{"num_hidden_layers": 11, "hidden_size": 128, "vocab_size": 2048, "positions": "learned", "qk_norm": false, "bias": "all", "parallel_block": false, "init": "trunc", "init_std_qkv": 0.0269, "init_std_o": 0.0269, "beta2": 0.95, "lr_head": 0.00673, "max_grad_norm": 1.0, "decay_shape": "linear"}
Each number is 128 + 24 x the weight over the matrix's rms, rounded and kept within 0 to 255. Layers, rows and columns count from 0. Numbers have three digits each.

# layer 4 MLP up, 320x128, rms 0.263, rows 120-153, columns 64-127
154092127155082129120158108170125097161132118141160127133120122111136143150134173141127127136134110102149146100125126138170155136095091088112110137062163142146175137117139174128110131132174094
130170115120126128134122189126158110109157121132143139118118086125137102138129161170178130152130114145126098113101143090115119156154175090131153137105100121112111143154106114122174117115109132
158114139114107129128128100110100101162095099160146170107128147121119126123149141096139144072114145123163153135121135117104182115081144118121106090135093169086142083176119152139196104174115102
114125169133137117175164103094097130141138099147168128135169126178126110126083121144118089097114138103137118127114124079138103109136134169086103140161129114080126135086107146152138151160107156
128098112122167196134143142098129122142125151158110080147134090134199154149101146117137113132117111142108131078144098155134178112090124157133122128113130154119205109117171093108152147169090121
127116130123118118108087119119130130134165074127148137131115142113117141139164116101120147127133128123139129111139142173115140148184151142099148130103179129147090128159169152079155099139121117
144159120141141100115115132146128112142124156127111136132187111093147149087111136098132113125112171156109147122130115120129165153145139193162150132099159138094139102185130113101116123141124130
107122128125139136171126105121132167133109105112106133095171146107063117146151160101157192169107132123121136123116116122120102112085119167129109110117117154131117110074114141162122141136126124
081153125144141123148070144102098104105143170090170173103155128129118111182134127114112149165142143116144143111141094154091078130114139106130122169142141161123112146122128155175121103119147119
109104123126129142143135133156117120185130139094136122191097154130141149116113128142135125148128207137083101157125122092101100115123126144107124134130153122081103130107114091086113151122111118
166105129172127156136141131150133128095121088199148145126143177147108126129147116152134150112121113132125161111115144142087165105142109114141148146160106098098101184152125093137136123116164149
119150126131126070093144183140122121111108150086134144108115132153120107141114159143121124115173134128113113090113084089100123131143119121130123169106134169084159150130103163076129103085146099
145046158094144097103148139151169160164110137104123110075131142142135106155094123169123109134137184147127121098094175125133117091104133129147155122122118170140111137117151093143125092141098143
132120141120144142130126139127119125125125121130115137113104125136137126143123141130137106120108126137112146133121118129097110145136124131128124110118140111132123126124123107095135158145118125
117138101125108107169125168132117106110126113116152140136095136133127130117133136158126117128110114121148116119167117126137126138135068137157102153106145061107146120104117120137117165161164118
140136166106111136149158139116158101107114100105111133183139129170115097111167120113110078141117127128112144150138104146172115170112133123101111148105111114138144118151102179148151108068123102
131124078142100098123156101107167130075134147128103122118126111126124113102081115156121133168127136112122139092156128102112099134089146133142122139144155111113098077105125115072153155154160131
090128188112150113114099178120117110120151147123152142116114098126110111138125141164181139135143113176082158129146155132114106196137124068150138157125085141119139148138167136108132124142063127
109087119121164134115131160127141166160135122126100132111152114162125152132138127099168138093108122126117113142118110151147151147133102101110116079114160126125146129123103153106186129135125146
120165108154136089141144138171107116130096129129130132095093151123170148137108083117086129104172132115145110140130112124111134151161120145125118115133114143121129070092096095136130134124160145
170112145124063182111158126130161134099119149122140098141127181125122114099097150165125128111126127156150132152122133120123119127143083079168108166152175123123066152141124146120065113083125150
115153145115134146119142085139150123115081134159169122084118144140115099130124107140134112146146137163092109156144127149117119143122149112151131123157175152129136151107173128087137128090107140
105118102120158157129136124117122126096158125115121159139132097049176118144110133118128140145134155112147130190120131141135151112129185173133160104151123094095145127120123148090100113148148135
140085144141083120139157113135121152116085142130092122138176181148164122090132130122177113127150095117171133101127111160143135105127162203126112113100085176121135116066077103132149135086093153
127131140127126140128120134115107123104114152131181138110106160151138109102119104119134141108114118134154143167121114142099132111147133086130076129119129104192150155183141152107123123133155134
119134136116112121131133155104166138120088136123119128120099117131111161114107156162129153155136116118126115146172116168077125129115082125136104155121107149143112109148180114156112106131175144
133142127119120110116149126138108159101137106147120145127132137117161127121113143103144165141163151122082092108144100143122123133130156146096148140131141088147126125115103123142127124154073129
123180147092129137091187147161155118136095129103124137099066099122134132163122161149126109155152185169081143145094166130148167144151154138143143116150122097105128152133129124160121116180111105
122150137106148138122164130118165123157106134117117143166146105142103141122117166094156108174127104095164171097120140100140112091145148079098145166135104145134126130158094120065113162149121129
120121112084123130128131139066174180086116143118088098119166091058146113112115155157115140102143104137103147135131122199136092141155157102135109151131066093151158164110100169114101111148124135
119107150149107171130121126082115108134102121120168138134115133161145116086136108114087128117128099132094130120185152145103091138121130116125092150121133153115183138124102109137127102118114126
103146116103129108139133126135133189126125128168144150073130157103169153127118138110140122097108160097128123155154107136131159116135104134121137137152117119088095138119141090156115152142163165
147134107128154132126129133120084108132097171136147114154097125097187136103091144148139147150109149084112132140178129171129165113170094149116112045178124139106175106149081137123108107112135150
172145128088116111090120105076130080135152126147150127139135125113130122150127102126158160144067122152072105127133135112120115115139103150122151133129111136114110093128164162094133115130141122
# layer 4 MLP down (transposed), 320x128, rms 0.196, rows 120-152, columns 64-127
114128128147110161136176142126113163129131120130109147143108130104129177122126104139120128147080106118163159108128144139133148118122109142102113114133109137135119121168134120146077148112137127
081119127088107118123109139142120118154161125110127130127102129098119142140142177141118164109131121117125104122135124134119136084122151152120136104132130095119113164128108123182140139131135110
142126118142192064119141152118130080118113151091134136131152141140100125126176139142156113117125094159150122124129131117150134096103135075119122069114127203129097192103112110147109134139083150
127143116140101129135088142134133120116150138140136141132126146130133116149096151093142111123100133145099126176137153140150131111118104083166088072123137168131133133148073101093092100120124132
148084173119120139072129153138158109150092123131120119148124108120161111126142111130081122089104096142117101138117113151193096113135129172142127119110131110142214136138151138095154141113135105
129144096156164134122121136138123132118116138143151127145159144118093103104151131097115142131138106132125123105129076122109108124141129178154083136180170114104112082119134126126142130130093121
125125134099121141150127103125179092120096105096117092107064157122152159158160157148114100096164163152120139118099142121067142140131111160130147111155098169163144162107112134130138137112138119
133098154113121126108134129137150127169110132157154124076116121189124110137102123139133108088102166121139123086126141146124103171142186150147135141124118117102125144113118152122125124135152139
128109133097093146123104105117144115140106140148118149134141156140141107139125143084143151127123097135109127116137088139100142103123125179100080132166178079133126093139128130164139127159075153
143119110143140109127150155072165160158148120142126131155118143101136155161105131169179106120131133119125129112120076127200109155142104119104141139097130153137111109150103137186147122139158085
069077108131152093132128159152118102159111137149162124113147112139093118133166146135135136159136134127109130097103125108114117121129135109144142137091132138162115138129120109138151164149141143
155121128153114121127136127111117139185171087158125111108082146134113097125145128094112144135148146114122171128150138172124141157162111159113183119130177138086135105117079137131164141096087130
153163095092108151077097116139124088158165156130099123139130137132105096109139166132157086126109105124144111088127122117135112098114163127149094140135124120097133130159136149126168131131158100
113127105121124109105139122124157126115126117111120123134110115131101128118139132122114129133138121112104124109102109124168127119136097137116127101132131130172142108140124130121127123125147114
125110128107117047169122100133090140133095135112144108097159145145135110120126148120175131128092119145128134135163146160154106126097108143133073144143143114111145111127149188146122149141191142
111105113138159119123129157106117079145125134145164145177111113063130148060124119077130175125106119130129134199088158126128152145127119121130105142114127088142183127106113154120140141140129121
177101108177149111139132158136137145141117130111129085148131146145149104127091138154163116143154118165145122157181095100180102129134159090156101127120141217109092125139123148089155079147133113
077100127117153073137161109109138150155150107159102098135104092104114142143106093117114113102131117133126154185130112155103138183114082147111126173105111131177120132149142146130135094137135158
100137096151130098164130097148097178123132130107165125123122077172128119177103144160119128134162166108144117139083151087098101078155122090128151142176130116135091148118192110108131112104121138
127114134160150131159115104164134110157120127110091123122095129104172138173101064164108146140115097137178129119144104134163106137145089112146160114120103129153155137087151141137177129123140128
162117103123130111177107159102076093132097105136095097150147101098122124078103125078155120124156113110139152110104121151141125121124106162142184108143128128130135132119129181141173123175134147
189142126122124093107117153089155140140159133140135093145096120164099103174143124131168105131169115117124077146101111114096106099154131133121148142145107145147154134129129108106129112150128131
140138130134109103137126104211153067149122142133121135132088107101144096123126138121117116105145146141150134098164122147093108139108122130152111118068117124147109152128176129147138097094139147
129107113124136141166152062158153154110146149120136115161137136100112120199153145108109107130127103141097137097116132127116157115125090136108126143136137089114146117129119105096146129172162135
090131170140153149155110128152065157094091130148106154138162123156129143150149105122120121135149156156101135113143133127080119141104136146185169145120121088146153143107116138141096108116071085
139153099133091112114119173131140141098118139162138147145163128118097154120114154131095096100149143125106131076171128243143136102158118145108114112135122143172123150124104127141116157194137108
133128118152179079126143116100130102134083156097123101114143126126174109104107138110112130111123117133134142121152117157115103129122115117093106153093156131137131136169157104086117090134142117
156124081092103092122101116121183097089147125115105146147070103109124168087119082122119032103132151167095154130084116121120130110127127102170099142118142092099150177104121112155135151122077088
131121121131146114110097180154146103100136142138095126180111083139146111121122112115134147167170118173130153182121145135131179138123140146171114127135118139129157137159164143162106134086118134
139121167154145108154089132162120080146106113111163130119170139122124109148112121082130158149128173139113127154139122105115137154130113152134130109160115131105105137130163139112142160131109136
122159119137154106095116136105149138142142089121081111073141107119139072165143130132173127137114115132139158125119128109112133107140148160167121150120131141145136107128076142115122175157123139
109131148079101124149096126078133144107170136155174117124155164158180129111104144138119150122148156122122124158120137115110143137118114123113163095117099150128132141145134111156198132103144131
138165131107126090163163164134088162099130142161115136102126135117142162120159113104135144147076142123127104155087135128140143135172112118127135132109089116142090178108144144145099071117152155
# layer 4 MLP gate, 320x128, rms 0.29, rows 121-153, columns 64-127
121126141083144118137157129128143115130109125138103118142112116089144126155136136110133122109148098144128133174138168121138116118119101132117133106119123112147145148124113096141147121121078150
110169093079124146115132131112143141146158144140144128162133135143145094082114142182127102148129092083132098175148113082083123163106127150114107137164143098118163179124098126119148122098102131
161175108168096124124103132166139125130154123133131170101130138072105073157150148091147166118135125128160135137125107102114124093077109118166103152141103168144141128142111120139122134097108131
140150128185131151116130090135112123135170108116121150154097140137140120119093143111132119112132171124174195138105136127041177102144150148154137159161077117124168122131130095109128123174146130
150113149167116085110165150145171083103112152125066121096116136095118131131087149141121135147108135144146130149105118085140147084131133181123148146123136126121113151137133126103115170147130142
128128101092134095103124143119105139098139179090117106145172113083178134119129099134149137137121135131112095104146092164114134138144170129163099130159142135128117120136120123130082154139124084
157114122138147122110061141150158128127098134129125110133126117105106144118170115118149147171125170136128191127150130143093135104128133132153166179125112128114157143116124131171157156184132098
113170133134091126095124122128173181100147172079109134104116160173141163143152079129108149126146159142138121150137120114107099140134129130118150138093123120122133125083122140140151114100131108
163103109168165124124109102115127160121131112129132120105147123081149123092160100115125102109152126110091162132147056143171118159133161107164120177092075118120121118114158110156128101119082111
105166132104141129174129115111148130114128159108112105092161096105149180097170141139107100093117153097126132097076145087184106095120182118115102154141108131125072143133104124160151148148126113
161115142113130152098145143139125159098117139109099168166134139124156120135141155091151095109124141145127114078129094121144071115139180119110166142144127157132132081114141173102130048073122127
141142178181103074132109117159136094127148101070109110145136108106119108086095158078142148099179112083116181073102121084165099139136109104113157160135128140153114144128088156087115119091152064
121128125110100110157110119110137130129130123126139133178131122085110127140129128148111137130141118152149126169131150128121128142143136130131153155136108116124120125122118143127142119125148170
114143189145152104134121083140162098109099124093129104155158107096100143153105106096135152170113117130133141158156123171123170098125112126151083134119131127109131129113150135129115111124127146
089123139134110090090114133146163131106141150106105132140174129106140112076140114129159141119099149065100134184117104116099093115142137173121118105148069088155105131138197122106126123160135133
127151090099135102138141114147124133165082109127121146132127076121153119086150160123156108119150076087119113094123106131122102095091162102153127183131143128140124159132141133146135161153138126
112126104151127118179125145140115132167117144162093144132082093090142131189137138159128166139091117114128141129081145096129100151119074130131111140154144079153108133125161128148159124113158116
160071123148152128144140095108150119154119116130101142138147127111121118138182083146156151136133136123144137122153129104145134095088122120152143107127145126123102127124134149120138146130153127
138075137105131127117154123100116180127134181125105157114152155123156132176142142161193180156138113117153125171058140080099116176097090115168091142130129134110094119128142131149114143168117117
132133132144143128148138133186154111136138136126125096112119179135141127152183148156124150104106156170132146145155152166120119112121128110124109146126128096140155101130150121147092100114117146
124120184106123140121110145182117125154106121130112150103142120143155100173113146150117106154125102092143147109157122139100118158129079125152121120090135142147139099146180121124082102136113127
118138140174125146120131115106122127091185120123159199140132109132125107131110149109137115135148087123136122115140116126169113080072130138085138185135129130126151100118094107136145106126148149
132093134152150150169195111155120135114125130159127105131166172185152130103171143111118148134116141161134140124085168094157170111139114155175158136144120144073129144101118104157153113118096090
123131099093131085101106153132119125124110125158120149109119147075137123137129105105101149132154118121130146127142135156102150151133131145161149115117119128177130116174143115142068166116113097
142095130159130074107150146125172133113129129144108132151120159150121122087121110123125149106116130118118133121127154137103113130138106067117127130120145094145167095137128121144076119161142104
133129113126116133127116157075140119121129132139087126162147132137116143117147102133162082098066107138169143146121159099134121115124103070173137119121105137116108103135134102121102106121118109
152138164118104121159128136170163124131140151102143135090116119139134126121090123166156062144138098107153148159169125148142130153140134094129126128105153109097101148162149176134169161140073133
173161131158155146118106121154143124110130151112119142137108119143144152131098134115145151132067088165112123140120129137112160124138126089126136078127051095142118138145147150127106118119118126
142135150119138130139154099103102110097109132157125144130118092142176118119121129149091110142109098097141143111176068135160142124079084152148161121118123106154134103156117112152089126154174146
135147152149110099112140126136086091149141111129108160158130103153123088155153107086118100146141132128136132111126081136146182153100152104089105152141128170115105112103147155130124145130132120
094150136172144140136142137102120138105131104117145111113115136127128208119112116147117103143170148127162134162160120119162129129103111098133111124082172139157123113156147145086135149128112115
105107104150096065100133146158096109087132124147076100133153150132164073105119142120139131111146129131120145130105121092117089127104088108137139124137122110126159150114147130133165126126145089
135143103139138131145133124131172154170164117109170154135178115155102116153114108100150166128138135128098086128105117136118076119095131123106141115104119123153133146129138149111172103129112122